From a checkpoint of a small transformer trained on Wikipedia: no biases in attention or MLP, untied embeddings.
Each number is 128 + 24 x the weight over its row's rms, rounded and kept within 0 to 255. Layers, rows and columns count from 0. Numbers have three digits each. The size before them is the row's rms in percent of the matrix's.

# layer 9 MLP down (transposed), 1280x320, rms 0.0357, rows 602-659, columns 80-159
098:138127169145139146126130156113103141113143088104166081102117046109107088138129087117141136145141175167102141159120118131136097120136136107112164114103107128145110126154102100140146129084136083120161126134154135089117145132120114165141110133
098:133102113174082126097114132101139165124123122137113098123118123109114146154100125155161180111126099126145129123117115142142159147139107109145132187091134133159133105131088106136193080151123176157147121104100106142131151121129140102120073134
103:189125157153141120094140116118100117127065128108133133138134077106139111106111174122124159132180165098137130069096132127117094150120142137149100097127105109097102142112133157122158115120131123092146113149201095099149126086165113117113157136
104:133159071112113145137110066140101141142148130109126128139098163155137115154135111123160125097116115104115119115113108139140108113122145178114127112156142106117130131116121125106132121112083111140113130130122125109154141122140113115139150156
100:113167117117097170114151117136092130133132160146130135114130130115125097184143165123140154113155126150086118108110142158101098138124127125153114132140102153120142118122129088141116097117134169146093181136147077130125121140118136160132122089
099:087143110155159089145124124121128110125150119145080114096096136129111153149157092174159122117128116174142131145152161146159150154118130098140137131116115106119142165107147157161126117155118151145110106150145168144119141146139096146152145106
099:141118107172110118140115119149117127173149125125116130138135128121124100139158168110127147159075104116107131101105132099152112131096124093154163140138094151156129133161169115161122111124133127102132116150141156135128136117181111107073148110
099:123122130122123144145158118112125158116129110123158121123124164152131112138133168093102121153099146134135089170130157136120130127144095135132151136139196095109107110120134138095159087111124114142154098152153181105162141117136118104175106131
115:111127118149124132140154158154118098160140120139114133139146187122164101162102145155089093124110126178094156136111137111108139132101143163103126135110115103108134140132110086152114144118160132152158110129122129121126138124176113148165116160
111:131109122155115121132130093087152134149143113092116139063081091121121135115095137153153122087099107056109120089116091144174175095105101104161131114129097180144134098130144141122149093127110123091113136149140141128130084128135101111136138068
110:153146148138154146196103141121107131150063115128093165106124118155149143103107104152176138093171117141137173121125134098154154107133108107134143104111129121217136117133109133162140072142123142090175149132156120187095157141143127141127108101
102:137102139130152109172080113150128096164124097137138155105077104106128089121111144150141134150096087118119135122124091114132096137118134106107113080141121119145119106151163114116097144114152165119126164118162106089136124147145146117144125123
087:115130131120117119099136148105093139177126133153090149128114113177111109126115106142147129128139064146148075153127115116113121121109127190121114182123142123148141163109135121184133159091155138117120107129168105138120084081135088152151096111
105:109117145144116137091128119110122107125141126136147107097106135120130166131121125107139134141132139101125128068159160107113127125147142125125159133108167104136180103155088141130145127120155117144181125154084139090097066103138090067110131106
076:177162108122093162159151141161120101114075109171158108139159104140115150132148136122103130152089141126140124097113109101152126117162147133122068118116136143115127118114137119092152167142148120155110130138150138114145083172108135122112106126
109:094169140130171133154144159141185139114101151142063121120112169145119114120115135109112140147120152169129083170109154126098157126120105106127112131141159118120092117114123101148105114096174095137055156147064110122113120133121104129129133122
089:107136107110132173151148111133099055155110089133118113124127111119129151120148112127109064110113099131116155164133119113113099129120101182149117120114123119136112104074121137119117136103111104127146153143148152118077115110120088119137139134
099:133143161161114118112177130077162138135149127121161135131143135099146184116092056154142101123145138113137141109143116140146055069132106153180130110126134104099159138149125164122106160120108146178113140135084123146091139120112120131145125133
103:100116132178156088146137149143141107134143165106140093174134116125104132115136134087130145131153086121133143160115110130149160138103140132117148185123131103138113138101099183096125122132118143094123144097143099142147158095110137142137100126
107:120082084153121147137158123127133103132140135135162158118118129077114131124152096153144131122135143123108118143120122149085121113156131156140155074093104134137165162157126134163143089092084107079132153091098106110113138138183116163156156147
112:175135144138143141142130158160161111119169153139133129164119157140102127147130107116092103182165096112115076161110099147117124101114107153121143095136143116121167153110130100136131118150107168122134127143110148127136146092137172143157083125
097:134144096097132129094110120102106188112105158132121181115113150118112137148171116149086101134110171120111126142097159143128116131102131159148130128127129118118129141107108082167141144108155119132178108085155169131140105157143112141097158118
107:140104147118123151143131109143154076090123098130136133110133114119149130138125164132123134113110134154106117101127148145105122151109148150091124090144163140158162126146089108097119136134168134089111144126135126142071093126111130125195118167
099:113116096108109115109158147089108110104097138122139129125140132111111128117136107140159091175159119151131164173133117090093151133143136112126097127126090154119082136091158150098133126146111136118073106154152109099148127126171121159137127143
100:090107143112106095141090144113119083132103152132140131092101133075124146137110111131148112148124134119114124122144163155155190117136107101144130130113121128100115060119125124120121108146142149129108136115142149101114134152128139144117129125
117:146117093127115123137149126154113127120153138107133124119124126135150130148136174168136106121095116188135091117109120117117126110128133110052095160121068140089128139092117159143147141128135078141117106148111098166127090116124104137129138138
105:154101115101115112155141136094148108125112134098120117134099109133126164113148124165120150149105128152084082116130143124133153143104121143105112133080137156109130116160151124107135130139079108115123097146123113120101050128093141132140168138
101:154133112102119113137122127110101099132118160093145151102104121147109139120138129061153097152094089123112155118157090083095126082146119171131102145125118137122136102137127159134129160126154156167156166156131145101116116134149129133098107149
097:109121153118150099135101105096153125108107138152135118079116143122141104133125114121099112096120117133111137120109161152116118132119116144162110135142138108120085136150110151147126130142106117107060085098125155138146137117106092139126132155
097:103136131121155140120134138187100151131113136144102148099145129150107089139112101151141118121125115145126186103123135146112097130075135172114129123108124121134152147127101059154096104127165130104109115166115098186118130142112122146107126129
103:142148133156108137124112100089122120144148156093137116134144130135102172125134117168117144121145121099162115147124142146157097096165152123131108116114113156100099125105103196121141134121114125156141131126146173134132142143112126131136099145
096:109111165112112148155137112167162084108155125129134121105163123094128142124120133127121119129123134167100118143154154120144175121151155102156128134167138140096173118127136123070144111146157110154097154154106132135148114112135075124141107090
106:120170101149094130083168092142159119086123151123129106101128113164164122180099125109093112126120143101123126157093132136103107116087122115093118131112119183153102146152110163117132099141104129115151133143104114139168166118131087123125116114
108:089138141130119119158159099107148090149115107151096115130140101087104136140116172134137093104191116121108147142132115109117141123114164165106127149080117155148101188094139135116126124164158115104130089156114098143126118124118100127138105124
104:121132118150140138101074172149126144109137136038069127130112132154130123130132109133121112099125098104135146136157101103129137119108099081130112131104120127128173110146094137140150114121162142100150157124106168086116113127146105134100167131
103:110143110130146136142138115117103099100141160100170133121086126159137183157131132156103123114151150126116060105144150137130142084112098141126127113145131150166117149139123159153096156111135113168138132152093141157123111112153122131107120146
089:156136149120092165110128122151106137105116124112063088114149148108114095136093160143117099127110140123146101152145103110139203139174122122178156143121123151131125146107151126125045169167120110159123146140108085117116130132144104120094144133
095:113127232129136114121091074147162112106109144150148121091125152126065126153139125115151128146108116120111143120081156143162129145130109080140143137125123128131159167118094130138133117124136098122126153165137087140120152101118148142132101108
106:147157113124148146113095119102093143090125124109151126169105155130151129155172101094164124159097149139151096123141097155098086161163082115134116115134160128137200095123101106128116091147166128126172150151114155108113163177159131134094126152
106:161196118142121140124099095176139110160102121086114123130129123110159148132180131153117140162098107137127115084108178098120125084121125150146154132158074131113090138159138130108120108113137096161113126146124082125128176147141128149111161108
104:138179106097146097116125146136134144133099150131094155116107157138144144130185117120120110141165116102134125147143118108118088124165119169136167160107110123100137085146119120135126148095144127127119126118135183130108121116151148102112199132
095:139130132091155137151107088124136122185130125112077137111119111136124111106126154126097118152089119117127101142174139161130152107119129156143115112163088131118125122128135098140096167162117109160111104142173117135150119132128116092132109127
106:126114138161152113162140140119105104115124103138127119124119122148169134143116127118104150106161172120135124170154158160095140176146096097145118130124152163100140135173123143130131106139160112118183123115141062182055090097140101195150066168
101:105115151122137109130147096163178185115138155118152131172135128145103112145148115117110101129132133102154123150089092117123133112139164150093118155103133160093121153107128164131146106153137140121120101141117106095136155143124145144120164135
091:163138119135113142125137096083160151131121153104136134141120162156120117086172104112130122084115148110119123101135127182169125162143149142170134119148122151106153090143164134119129116130092137094124114138151113109122120119128126112173138150
099:145115080121118102078136150135092139145131131104145140112109127102096195157164110123179104116131100139125131138170095123169120149145126128128091082082137123173149120120114131144126140149108180109103129095110121142138159163122076092100129149
098:124132184127175136120148123112072059143116110089117111093127136136140106118116150096212141132130135142168131135140154081110117104126128134136130087150111121161100135149139137129120153133134116132107157081181121154120114125121140136108133081
096:112083166123126134138112144111125142127084094128096137160168123109178116095140082153134111117123128166130110123132131119110155113129137095144091155087128143134141137138178098137134114113117138118096111135117152133121139155123112131178129118
096:146124121131151115123123120090144148114147157133135124169160169120142159126132079098153109091126112136158142098127095091134138143124092160093126141143134139140133111126093128111119144121117135085133126112109139132134106117191099138120063100
087:144155171116151133123139131131130127102140133152158117140137094139078131144130124132131113119129132139084099148120149079133130190136082166125138170112094130153157103142120149152139166107156116139125107145141145104129181123110110161101100119
111:130147140135138117164088101129073119081066130120120133083122128107137073097135133102141154157138123132091151108103107117130150094137167108135151138156137113113095127112143111132133077120121156120102149113182119121130183124113139122124144088
104:128129137147108145127141102137137127129117141133173153174134116127177114146158133119105113128113152111101056159181100107091162121142135099131134122113145161116142102085143137097161105148129158141105135128134137126128073081127100100110113142
100:119059156104125116119122124154108132127139114155129159134122111125105158115135081110168112139129077162135127119170092111137128124122066175156142098126154125109163137155087138168131146096149111106126135147129117121129088112109133080143120147
084:142104081108180130157113114103147164133133122142122136106150112126125135139151108133144101125171105123134128093171148145159122108128127132147140118139183169140129149074113119137132120151098130122130171145145127154088148151125135122130166115
098:143130126108092130108137101159113154166121123156114142124127103121148125133102098139146118164112091137137154123127115089123139126137136106096131119105150147158124121120105155085127137112151134120151153112114106135101130139118119117112107142
089:085143111126158084150106159134137112155153096124111128162150141109132163104123110162133151105075114153136165148129143101112097081167084125196105136142106121147137115173086134055127124123155174130129151117074155122179124140134104141071122124
096:131127130104135121103119182126086118143124142151166145144120159116144155120143110130163104135122093107128147112134137109154113123155096129127130086139134138110172128118099083112147101123145119172125125112112120097087120120129140130085111122
091:156110139141119132144128142151089119109106129125097144113151116120138075088151094106123129143146119120140142142116133092106133129149153149178132121116117125109117173110158142155109164127180105130147095118133123095147104148158108139099153114
# layer 9 MLP gate, 1280x320, rms 0.0401, rows 603-660, columns 80-159
094:140128163155122142112127125136112133155119160089109123109158145116123160166121124140123156121155075115150138128143163173133064115112164141092144125111112113151177123079154081126111092121103122137124093115133106136147147105117111103145130142
098:103121116124096118160130132151098132133133133158125149116166108170116137135099148180136101084173120112134152152153095155140101106137125129057102126111118165166122125128127131099097097109107115149090172085111185184108103115072134196141137076
104:123157118139113124112114114143108134136146105133160116134109121154147123152136134161126126126086127132091170085098107124120186110097168136079116106177138115119130130131128128108194136103105139122118118156119134109124092089133142132136149099
099:140126155099081110122110141136084102117145130119153108147080154134127117116140116175161100134132123124130119124113106142101124114155104120094139141175108129135148167133135097139147138132151159106127112163122172126147121130148110096102106136
100:110085126157114133099131126131129089100090126083124147124086139148149154165138139143126130129106118155122165168143137134123151138104139122138155113110107130085111124089139121142094092128130167154120129117143156115183137113150093113136169118
092:167150118120149109164095101112113117098103139094122153105117110145156116162151154086112148106119102102087110119113145080112154105122129103129160080157096097172126162164183157130143153108129119143159110141148112150137141122163094133113117086
105:138124134119150175118103102156115093146143140093118126132170120150143090104129110089147135120141095124108139120120116141129120113173130105141117146126124139126156153106151136138116102133142195130152137194171120126130104128141142093118157131
114:117144119076115099155157103147127119107113112142119130096131095167116102132128101151147114113143145129142161148122100112135169141146143107139112118136121119160136152158139165144165125110133102144097093097112117159143135090114140103121106164
108:103150151121127117162129160181107137121125136160136105139125144112135111111180103137124140175132163181156160137125142126094093115131124112110128131126168094109150165118102083130081147130142079175156113105115132130107139117126141187128110208
106:148079134121124148110127098142127125133102120104120093127120071112113146116127118181119148126130101175118120122142140118143151095151082123132146100126088145159124201147149103161116153112123093121119165144116090148105098136094109148172117105
101:128095130096103129144106136131137115117111136142105126122134153118135113162128112156121166137135100165144109128151172159102145141159102113095154117106198101131151154092127125129132161148105142112143096102093153100144125109130100096124102090
090:130103152086145110140137105116137146164150131133133131136146102132122117122155120141129110115110122111147114130161155113115052141103121154133109118139088123136108138137153117193091138118141087123119115119116156126081116125123133126062087153
108:111104131151111174119150094085170144149135141159135116092139085120109143131119141063142124106071143137107157114147135090098096111119103112139106106127123105161149117164090131089161114109185139125130156147104114107120113123135156116156146133
077:174150124151110084127123137129070148117097122144120121131179118112120118136164155118122113159125142138135108105119107116146106099147138140064068119114119152099135166121136087116143105143124118148105130109157112122080129154088123147108142158
120:152163108097131115147175153125172109137139130132136098161145174098106078153106152122104107143150161132097078130096131127093137176131135120140175159138173137112076138131143119109141147121198116097102123138107107059087153087115150148114116174
095:131181158097132142161142122152132080178106119162127086124144105120124155140156124159118136126120094128123158128108077124100131144141134144120088112083151149112122078084106119136132131100133107116118134116125114125087134116136124122137129096
097:150131145137170130123087073162146102133124160071134122119120094123095149125137141078138145148114115124153119099093095119081180136143113084084121119109124113122098111083136120162136097074132147120147142165164134134148141119142154110110115115
104:118137121089143155133134127142061109155096081098156170117101099173142123145166155130134133135116106140125143143124108094084153125155084144151119118165147084162120144126120114135105113123155077178131161150138162097157116149122113151142144117
106:079158167135111093156119137171154088117101127109128131146142127120135164107154092155137146115116058164139138100133149104076127150112150073104086119095155128144152112109137117135151153155118114141119146101116160136123120110125099106161092081
108:120137099186126165132116111171115153137100145115111152131120116187153128172123134164112147129098128106109104124134130108131152082101130102120144091127142139160135148124131177145143160129103115154120104130137137141136148112137120125167134107
100:117125137127098105132110121125171137172143132145131115061156094159097105121127122149138144129136086129116130120148126139130133126120120139114107162136103144113152153154127129120146116143178134075133168171127129157113142110107127099187146122
104:122118147124145145158116089191198103106150118128160098144157081110090133142085144165134147107095107115162129093131138151152092168122111128122125130129145109128177141117103114102127197087138084115110141139100112145123153090109145100145134162
096:133133151129131132161134128163106128158096096119123104110121065142106091144151138086134100113136112165125106160139117044126159124151128129147134109142099127180126151140142150134150140142141146157164124094147141148101115137132135100148102131
102:134120146126118082138162118145112179088119110110156124125138139158094134124117124146147107111144102142137112139086081128132105130165115169146122156141142144140128140122152128133138136119116108132157138121110095104078121122139130101108109103
117:125143124117117160099154117176127127118130139095126112086145112158126134156118139176134108146125097187107111146093125103102143131154132138042115165151102144125129112083118151136144148133119082150149143131115127140142095125103114173101103138
100:142161097135111101099160117111141140122133131113122121123112160111162136110135123112130119162140164083185122113111121125149132168129134151140145132113151132115120119134134054115143101150090135097169131137162150125130127161105181095160135119
096:115119156135120110145164157154102126160155142117111105111155185158126092150170097142122122176100143113135157144138148115139157140133106097102134111153104119111125139127115107119133100113136142140153139154130151129129124143137110170118097154
096:141158100115135136078119150123137145125105144092142143099169109129135130123145165131117112167104105101101115108166113136112105160124097090137124130116120157141093138117119126119104097128104119118129169148115176174147138150149121098139140134
095:097091113114138093159129107102113139108121117139147122141142133151058127139131104159103137122148130169115111123117095152111180106157116118145135127115125123143174123081163126097157197078186160104110121145124143129136127097138138169147103132
103:107102132123113156114143141142096139145114103148151106119100096111117133117107157117133125094125168124093179110105139136138166156139153100092135131102145119159157077134152154166076164111114140126152114087111135116131100111144086150115138145
105:132133187171102122125159135113125095129113118157104131108143105160121138165147138142170130134142139173125116105123152100102123099159165145130105094110105095189130170185114118117141115116167130117127184137124155126098139081111145108107081102
105:122154102119123141115143156142141127169195140128131128118181137127120150116134126065165100135156143096132158138144094115135087136148130157145125110123157127071137131133098128144081127135088117121128162113120114138093145111127189137174150158
102:124103120148116100147158112115126125161138152147105126155139135116137136133127074107124158141163124159126142118113121166156138089094143149135134102120137155164125157140121132152120161097153146104101158112085107125080095144149097128143106116
101:130107146113135151092116131151143105078091120111071125124160127174155119142118127138109129127077100146127127125144121126119088143068120104138114125122112165145145119086125176134146104135148134131142160141122083090184135128135085140150153130
100:168120147150156082150143137138124141144169127155095119168154120075084127119096076098099149149080164150142133131133098176147127135139160126133157146152134092130110149102129115141082109124132144143095134079118145126084126173086139110083123153
095:097128116151099159128129131133137138094169109154169129118152142136165070108104114145112092163114145124126116108108109090166105134079159083081167126153150148118125134149134161099146192104160117143132156134123162111138126092148126154128152154
092:088145145124146136108108119126124168142146140144151096122164108143163146140113129109125087074123117147144120102112134116132112111152141165154085108186104169127155180156137150111128091119128112133103160118126125100087094154099145134087140160
105:091168124168096147122151153139124120134126127143126081126133154150170107161117119114134137170102177116176118143132067131124084178147115126105136140139150146110134119144110111089115102145151115147150149124124131116116159167145129093102110157
105:128109167109148132161117117103095070156126128128186144125154079188149149105155066138166144116142138126137181155136143114116106116116126151141153134125121126115155121124081125116074122132128131136139164138095143118126064132114151103143128156
101:145134117098105148168094110142163141141132122138097156120092172113126111059123131115135119138140150118152122124131092115103122143122154100132154116175139147093151130126135209127164142142150157117124133115105117123112083139146152174130146107
092:086114138150082121158129089123161131113128146142117113130158125142158170117143121090163107148145143169078122188119150147143120131161133131096145114117181071112139136086162118132178122117113133115111104140144124150129103119102152177129176128
103:124126115141118122113152092145138151143137119163100125116128131131096166147138114129166112104121092117118153148109114160123098100112115125080146122138092163148138098083150085142149140085096104121115081161091128097158163146131127076133139126
100:111150122124114187114154149154117136143126155154113118122151148148131118110099122143097180138139048107139152077100100099104111131149128109159079092139133126129107147209189149132117134103138106152133155095160138128108108122141120144148151132
090:127089145153127166166144155145127105122100141116079118138114125110125145163116121196108166114169101092078129143120115129089139083123095128091129158164149106152090133133145158148135097198121088137153138128143128129155146115069113142111120138
098:100107184103110143157121135142147092135147141134162107095142110119135124168148154124063118129164169150156135127116146138150156079144146101130163162166121116091142132095112135077137159116146079169143139138105185117125135095151122135107138131
098:172124154133077111108121146126149139097121137140164150123082142136070093144093099139109084097150126140128087166127141160098153115128140112136135127157138131091154122126120160160137104165076172094152132157094122112110156120090120117108138106
099:128112162098096111162157161126100160132087129114158153124133119154157135108159077175144115156127124177146131123140153098114157131128104078154119153107143146110130148136139123110107173095141138165094185077124119118151104146141117160130143146
096:124112076116140136129137174146117100105107152131144114156092118158095137125131151165112107155150175136114116109095123146131121089139126124144156170125121126155081101120139145138132132050142143145169177116119075120111140138110103134105167120
084:117125156163134174152087169128145091127110131148108128123116086168107121107163124119107178139109091127080119144153150083108128159124085123126132174129142177128096128151130112127139142136155113115100159157142118112117126100104126140100125152
107:183160160126122104135102126141132135127099081086107116126146151076126117111135096128104165170130123126115123150107119170103135133151118088157137114142114143095162095105124121135108115101121181119117154139157121106125133147068116121114075097
113:118108125168149114124144110102133094120132112134183145160086098134144154126144101131103110120177120156085124134153111088094148110107110095138098150146104153137118166136149127150073110117133127154133172177101135117095146136162148130118107140
100:137153152186105131136158084124152084123127143119133168117108108170147129150100163154133118147139100124092168099122109114132165103131145089155119110119120104136129123106127121102147153141135147142143149110111127138113118112123114142111084076
086:168168150104114115089146132147131082076129131115134132129118140132132139134149097106136096138108123146171098173079123127089120127148119121116113120137117124095120129191143157136157141120096091125187133133132146093128130092170121130129084111
099:119108089118137134139144158177109115082125110095090122150139123138121124116138140113119144089174070110175089139124123127071159127129081130166120170175107117144143114122167149148134142118141115125114133130168130110148152108142099152131131131
090:171156138138134187101180104130105106062095171165151101121085095120068117147136146104144097165174134141108078132153131137129130163129157133144146141150131162144107107097171129170089120137087127186137143181171115094102137121123155109147147130
096:103103143136118152141136122138120108144157133143123159103144144139136102118102132115118134123098141109162118137133113111137159138115099118119120133152141134170163124167143117120091092114125099158132143129133107115107145121099160083133150129
092:129121158087143127167150111129124132125135111175099156119114141097111097117137110141089155123157129155123091094164127161105128147138094145158178119137108152076136157131133128132117137124170124166118138118114102127112092121121146153110156141
102:135103116147121149111146100147153115145124143154177166132172090159090171195133076106096096103133097177075115148138109117131146110150096114104150120157134112112158127106152079161133122125126125143103123110108110145114162149126141131159144104
# layer 9 MLP up, 1280x320, rms 0.0391, rows 603-659, columns 80-159
097:100108132152114100158121152139107116115152140098089139143157162154126131163113181136159113129114094134128092120160135150075120130146137070118133178110112135097156150109140115142077129110147117122122155133130118164166099156137154142140104116
102:166111179173183152138095187160122131123122153133121164124115121109128160074096158165125130093140112109126160103145079117155081129103152130134094112180147148104122106130110165113093141103136096112113141091172121147120143123138161132138154127
106:069141114151125123127121108134085137165114154117119155114145154111091112148119111142162118146145109153122151152100085091165117117162125140113102173161111135125089154128167162141128118070085156122140199088122182107116101112147137144160141151
100:179170136134105107162114129083170134119109137148165110146112159119106133124144133147144105110122134110112099129150132133137131122121106145111141157110118144126170120110077134133143204095165158129111134091121150079123156133141151131122134124
098:127108103133147120124106116152109113071181111132113127107147090081052121144118139166146107105122133145123100119149169142165138168105093105143115141125081146134142166116115135154147146142106130094135125120159131143124141127149126153166135098
096:121166060133138106121134113146145107187148117136169130149134132112127165136131127083125093111097144142120123140176137121147113093115136079152145141151124135136134150129179129128127172140154105137143125155114096112129113089155127125098107098
103:131119085124148110103080087112121144155145138106104125146103168158144149108142112098129146088112125092101131099101160134117139122180110097137126104126142092159137144129145110150153119092134182144158129147145133127112151129154125092147126131
111:114111132162118110139150185141121100166115183155115122108108192131167066147112128178121128156119093116109130172163119100122135126109158143125131099129157139129113127111084168145113162152175121114144144129117106110104131122155113165166115143
114:168133148137170142105086154122138171120076109153156112153086124137099136137145122117087103103140155117156116117136152142137121146157115164138149078123164119100140123115127063108174133116109148095128102110147084115129157114146149141138127141
107:123118137135165133107086116110121084157099101100175149091133116148125103116100105122153120131111141118086176110109120086119182132124130122129080145147111109122116122143146144107132181087143145160137156104164112091154142145150141116108126170
100:099105146177120100140105092119120117121094064152124167123108136101154136117096091115155140134185084126122175129134142117173093129134131117150119135100120112117102118138138130120074133172113111094148157140143139092105152105130138138091142159
090:167131100163097138129076162141139136070099138128097137098137142059137154147148159128121158099142131133157163149117145187124128128131128094106112150095113148147140100125135172111123096142103148139120102119092107153127149187101092066151093151
105:111130100120135143163103105126118109162119177173122142150158090118156105127129129114108120152162120129147115163149098135126141141070087124129094150120064144119154132139159116140125126106142127119121139108174173120140152160102130154131156161
078:149096106120133115125102149139095145143128133133167162099102122121126175162106153125097146124135148092106122156131158127133090088127101096139082131077091131146179121154112164119110091118157116131146107133167156157151200126119129114081181112
113:137091134148123151085124118149082137114111165121194117098141097124133149142140130134129124122126118094117179117133104106156107154126126092103125137133095153135133147183128127107120151157132153134157096122120136135122114089120144099127152126
090:133141130151157127158137101133118088167084059160144108120106088127134133133130116161113102117116097139111149146104119111098118144111116176125095127094112126166131099109119162120114150093113097133141122131138138139108117120129093160174120093
099:153124163172123123092097074121107105135111121057113099117123146120155187134102139146148103134151101134165167076101138115113101095149100081099125120068122094111141114116124105111121147120105144144165159136130108155158121125145143120139115106
106:113135137164177108142131127109100102096147144150144127123119153113088107132127080104151107091166146117124137138162128123133185117072152123140132112135105094127134125125119105146137121112119183144122121108076120124101124145151130152163067120
106:137146107139136132112144160153135113144132118151160124119135097128100148123116127134104150142120128113145125158099122138136092143160132172117119068128108137102105116151122124124118100119109107092106101125165130111098131131149130111160104099
110:185198151123143151128144139136108112101145145134136085157123140134090155144141097090080108146153136125130119111130064145116133122143141148104146111151108124093163140130141128161156115180092143129148108128132159142127138120133186155133111112
098:127100127093143130144110125108145142141121168137117165102115082149094104126178126118129122157131120143109117148150149118113199155141100151157113148116115125117114158090101126129189138141142120088163136131135129150124081150113110122099132104
109:112129181107132094154138082108153102147130136111139146136126102145085149152123108154114142102109105148116148071126141132131111096099131175161142081124147113191137151123092112149125142120134138141095138121062145111101128117104111113160133152
099:154099105142100126096096139085158109129093142162099116125144131094098135134130084151124162166096111122092162134086135102095117130151126129118106132120162145150095145161154150154140103118109101097137141133116089140099154107169130118131151135
104:084136120126162156106116128108133082169165124107145153154114094119140144102153135104122143114161131110103123145139184167129142122097117110107134121113112103122151065129117102122061165133150143136140122166142154160137138102096119145094150145
124:119121123099103116109139128106112134149139139161117098153112133123116129136143090117108177111140141103141106132142131156124132143128135142132134099140156142151122164101139120189115119116129151129084142165145130103074145140141134086138155127
105:110190093134163135148173142125122124088087076102128157106159102135120102185115114133112085148162152137145129117140158121122150147104140124138077096138067132168162156121124145126169138122105107147152122116121118145160106137101113093126098129
098:150102073149126092110147171133126142155159136149095097147148141154123072126129139168123136132118116135156117137122117164170114147114091125178178165134150139108136120108103145100094088118098103081090173124181103130140105148118144121108134150
093:125147129137152115101122147101140144076103139112126209124128147108154123122168113125112067130125121129086142130185150159098124181136112135175125118096126150178086121103107132111120143155099132142103124127132131121130130114114071127138145157
095:135105120146141134148084076122101149146147161110118144144195122164147117122107129165160089134106111115100149145113098123094117110163119148151098135148117096075148155119124119098101095119156152075125163174119093135151111141127168123131124135
100:100109123115099112170148109128119143167156096114148157119137161129104129103170140145151110141149082175168158139159167146073112109150091127153180127128109117148103116084139127147134137102096114191114097101128168124160119154133112123120129108
104:158139165142120135178122135137100133113094111149144143142141105122156085149164121145119165135104141107166099117106155143128125111109111094149133137123137088132120147165164135120090093092118125123126139131147151113125160147117108115091137114
108:149142094120114105132091149129114142163117158174161150101101135125121145086125116112148110098141157107128128100174147155091130117132124183116147101109129115116127101127123093147165173157123156194111137136104180140122069144137145136134103149
104:148165140109145123117168120150149160161149130156134136151131148144136104113120103104126128157095156146111104146083140132135131151137133115137128103174133150101148110159099134148117171081128166141133168098141114104133118155163146136109139122
103:106103105168083086143169115178147117100106110094105156127128162167138098106159139144110109174104139138155176131127124161103144108082101133139117162131141180140139111154096127156162160165122103126156162149122112091135123081108125136102116131
102:106144121117088099116155133143130130135122098176144147120145123144153138137190130133144118152103108161117167107126118130147132116102129116090107123112107088136122128135112126127158139134085099088125132119128147106147105075108079141098110155
091:134152124098122176087139156176083139134136174138071128113147131104123127127126136133179144127114126113154118140116135086127143153180142145175131113145133117132127135134152144141120104165146185119104150116155130169117093159130139131095081132
095:130150125121146113132154158130114116147107066111155139168166136110106142150134113132129179132169187138154137153100138103145082134121145144134117164130108110074150148149125131131084139142095136154166156090124151123079107120115198194068112097
106:156111115113141155152121182158114158149155118117101122055163144133118088126113159111090129100119129115124125132095117133156110107111169047112061127153121162115128155126154124113132132096097127140112160135149108084144147140154126119131153105
108:131139129141149130112125154118133142069149143154126109149137126108103111137093104153131135094161116114106093166132076135118112169164130102120130126194160114129138126126110108148156127142138128110152144136170126140107121111175147103142139129
100:041098115110171103158102141096140124120128073112153118135102098176146120102115127100121126143139156134128118135151159098138125125134176101135126151149087160106126101136141149118114145102173158157146126101141145115154143143147163102150206199
093:119101138108079168153129064119155101156122148119114132128152126124135090140177203168102132140138121119127125126170120133121111118116057138131101154089146125097099087117099129134124119096128139177126130177131124145139145114117121119128124117
106:149122125157128116114109163128145152181100145110099116149130118100129175092114106098123103181140143170161098124132140136147089152136128155095110107173102131104126175148128125147097147105064146088149151130105089151069122132144142162144115161
095:136115140106131096115142108119166153112138114103113142150087119124136134193150123114145116097123153149125119179120116156125105110079131127089136160137124149111165122083121124143130121169162134116120110200114130111118152120152137130099104155
087:112080109129151174135104132079179113095108116152102126118082120147120146141124099156090112112176143136129111108115151144154119114132142118128149157155146124130114099158136147119107138118086132098151135113133113109138154155097115125166174137
097:127099115137139122140122146135130143170148126140148174126099152106136184157141114097126126138131179122143147088133134128150135172143092103114112120109147146120119081105110112107147114148073152159121148139147095085130140158125116129092162156
095:116133141158119087093169124127085133108137118103117111151105121135119106121120140116149132138110163103127105149054177149095155130117145118150154087080085108132116101157076117104115131130106161106181138144157134131134177138140112109109139104
094:111070111149133147127120147118194065163133113150135144107147097124128101111114143117107122143126129113147129122119120156104134112105173130101141121099101164156134087153162196147104110072091107134156086170137161153128147107103127109126115109
094:145081141118158105100126142091179142094119163103106141126123160133177122127116165139120125141160139165177119147106106130131106103109138121133146112102163090124133102147075101127112159129146130118139080142121139139128135151151114136094132102
087:119166143134062099081150107106110166138124122134133136107136165126106117148106123129167113117142145137177138120094125154089118089159140148132147145103105105157180162122167136155097082114133111146168106083113141155136122154134100127126151139
103:122144138146122125151107169150115112130137114109090134129146162110135130152102093116170114115128152122152141105106164138167125133128143120135144127156114168122159088177147143136126152157093117133146133174115138109102080135104101129150114141
115:131140135097099120119123125126125118121115153117089147113146098146121153117138105137142156139110145093189149144115142134126117139145119139156151120106107112109141118150115142131098147132086142094122106124116112154114116134103109147126158082
099:128143147145073136134112128145160076141111104115098146161113131120114136124134109127150117093133112143129108137159155159079116123128070166119160122137126135123174122125111107147128150123187160119122137130115139077149125144065109128138125142
084:145131172127163129096151116111165127105109130103095132148169122157133135143106106089159076164112130140142116128152140136100141149148118141140132088158144107097115149146113135139138142149125125108163117101167083111113129166134114109151138120
097:143136130133108145107143097129167118156083120179155140141111116180135143114132086164167115150088142145110128132107106119137129122146140100075175135075143139176126123144116110104100143136172138133106134123130090128142096122130138062096115155
087:154136128131132096111135107093116131128122134116144149123161085118127130107117130159161135149152134145147113115154138111103078145170129140120170092097152125173133166164153105128115128138142128134137147124123130168098110110145147157171164130
098:192162092123097121121120108156106177171114098161142075132130129115124142116099148113132114122124144130123152118112061115152096163144182107164110136120115152119124117102138125095148149151142138129126130109158100106124167144127129119132122132
090:141115118160136130114164156144130060142118140130177088154160137108145096189167133095162102146107113140099125158141099146143171107107137087146165110142138117150136123147106125135116147119164139155168133129136097165106108121133083094139133087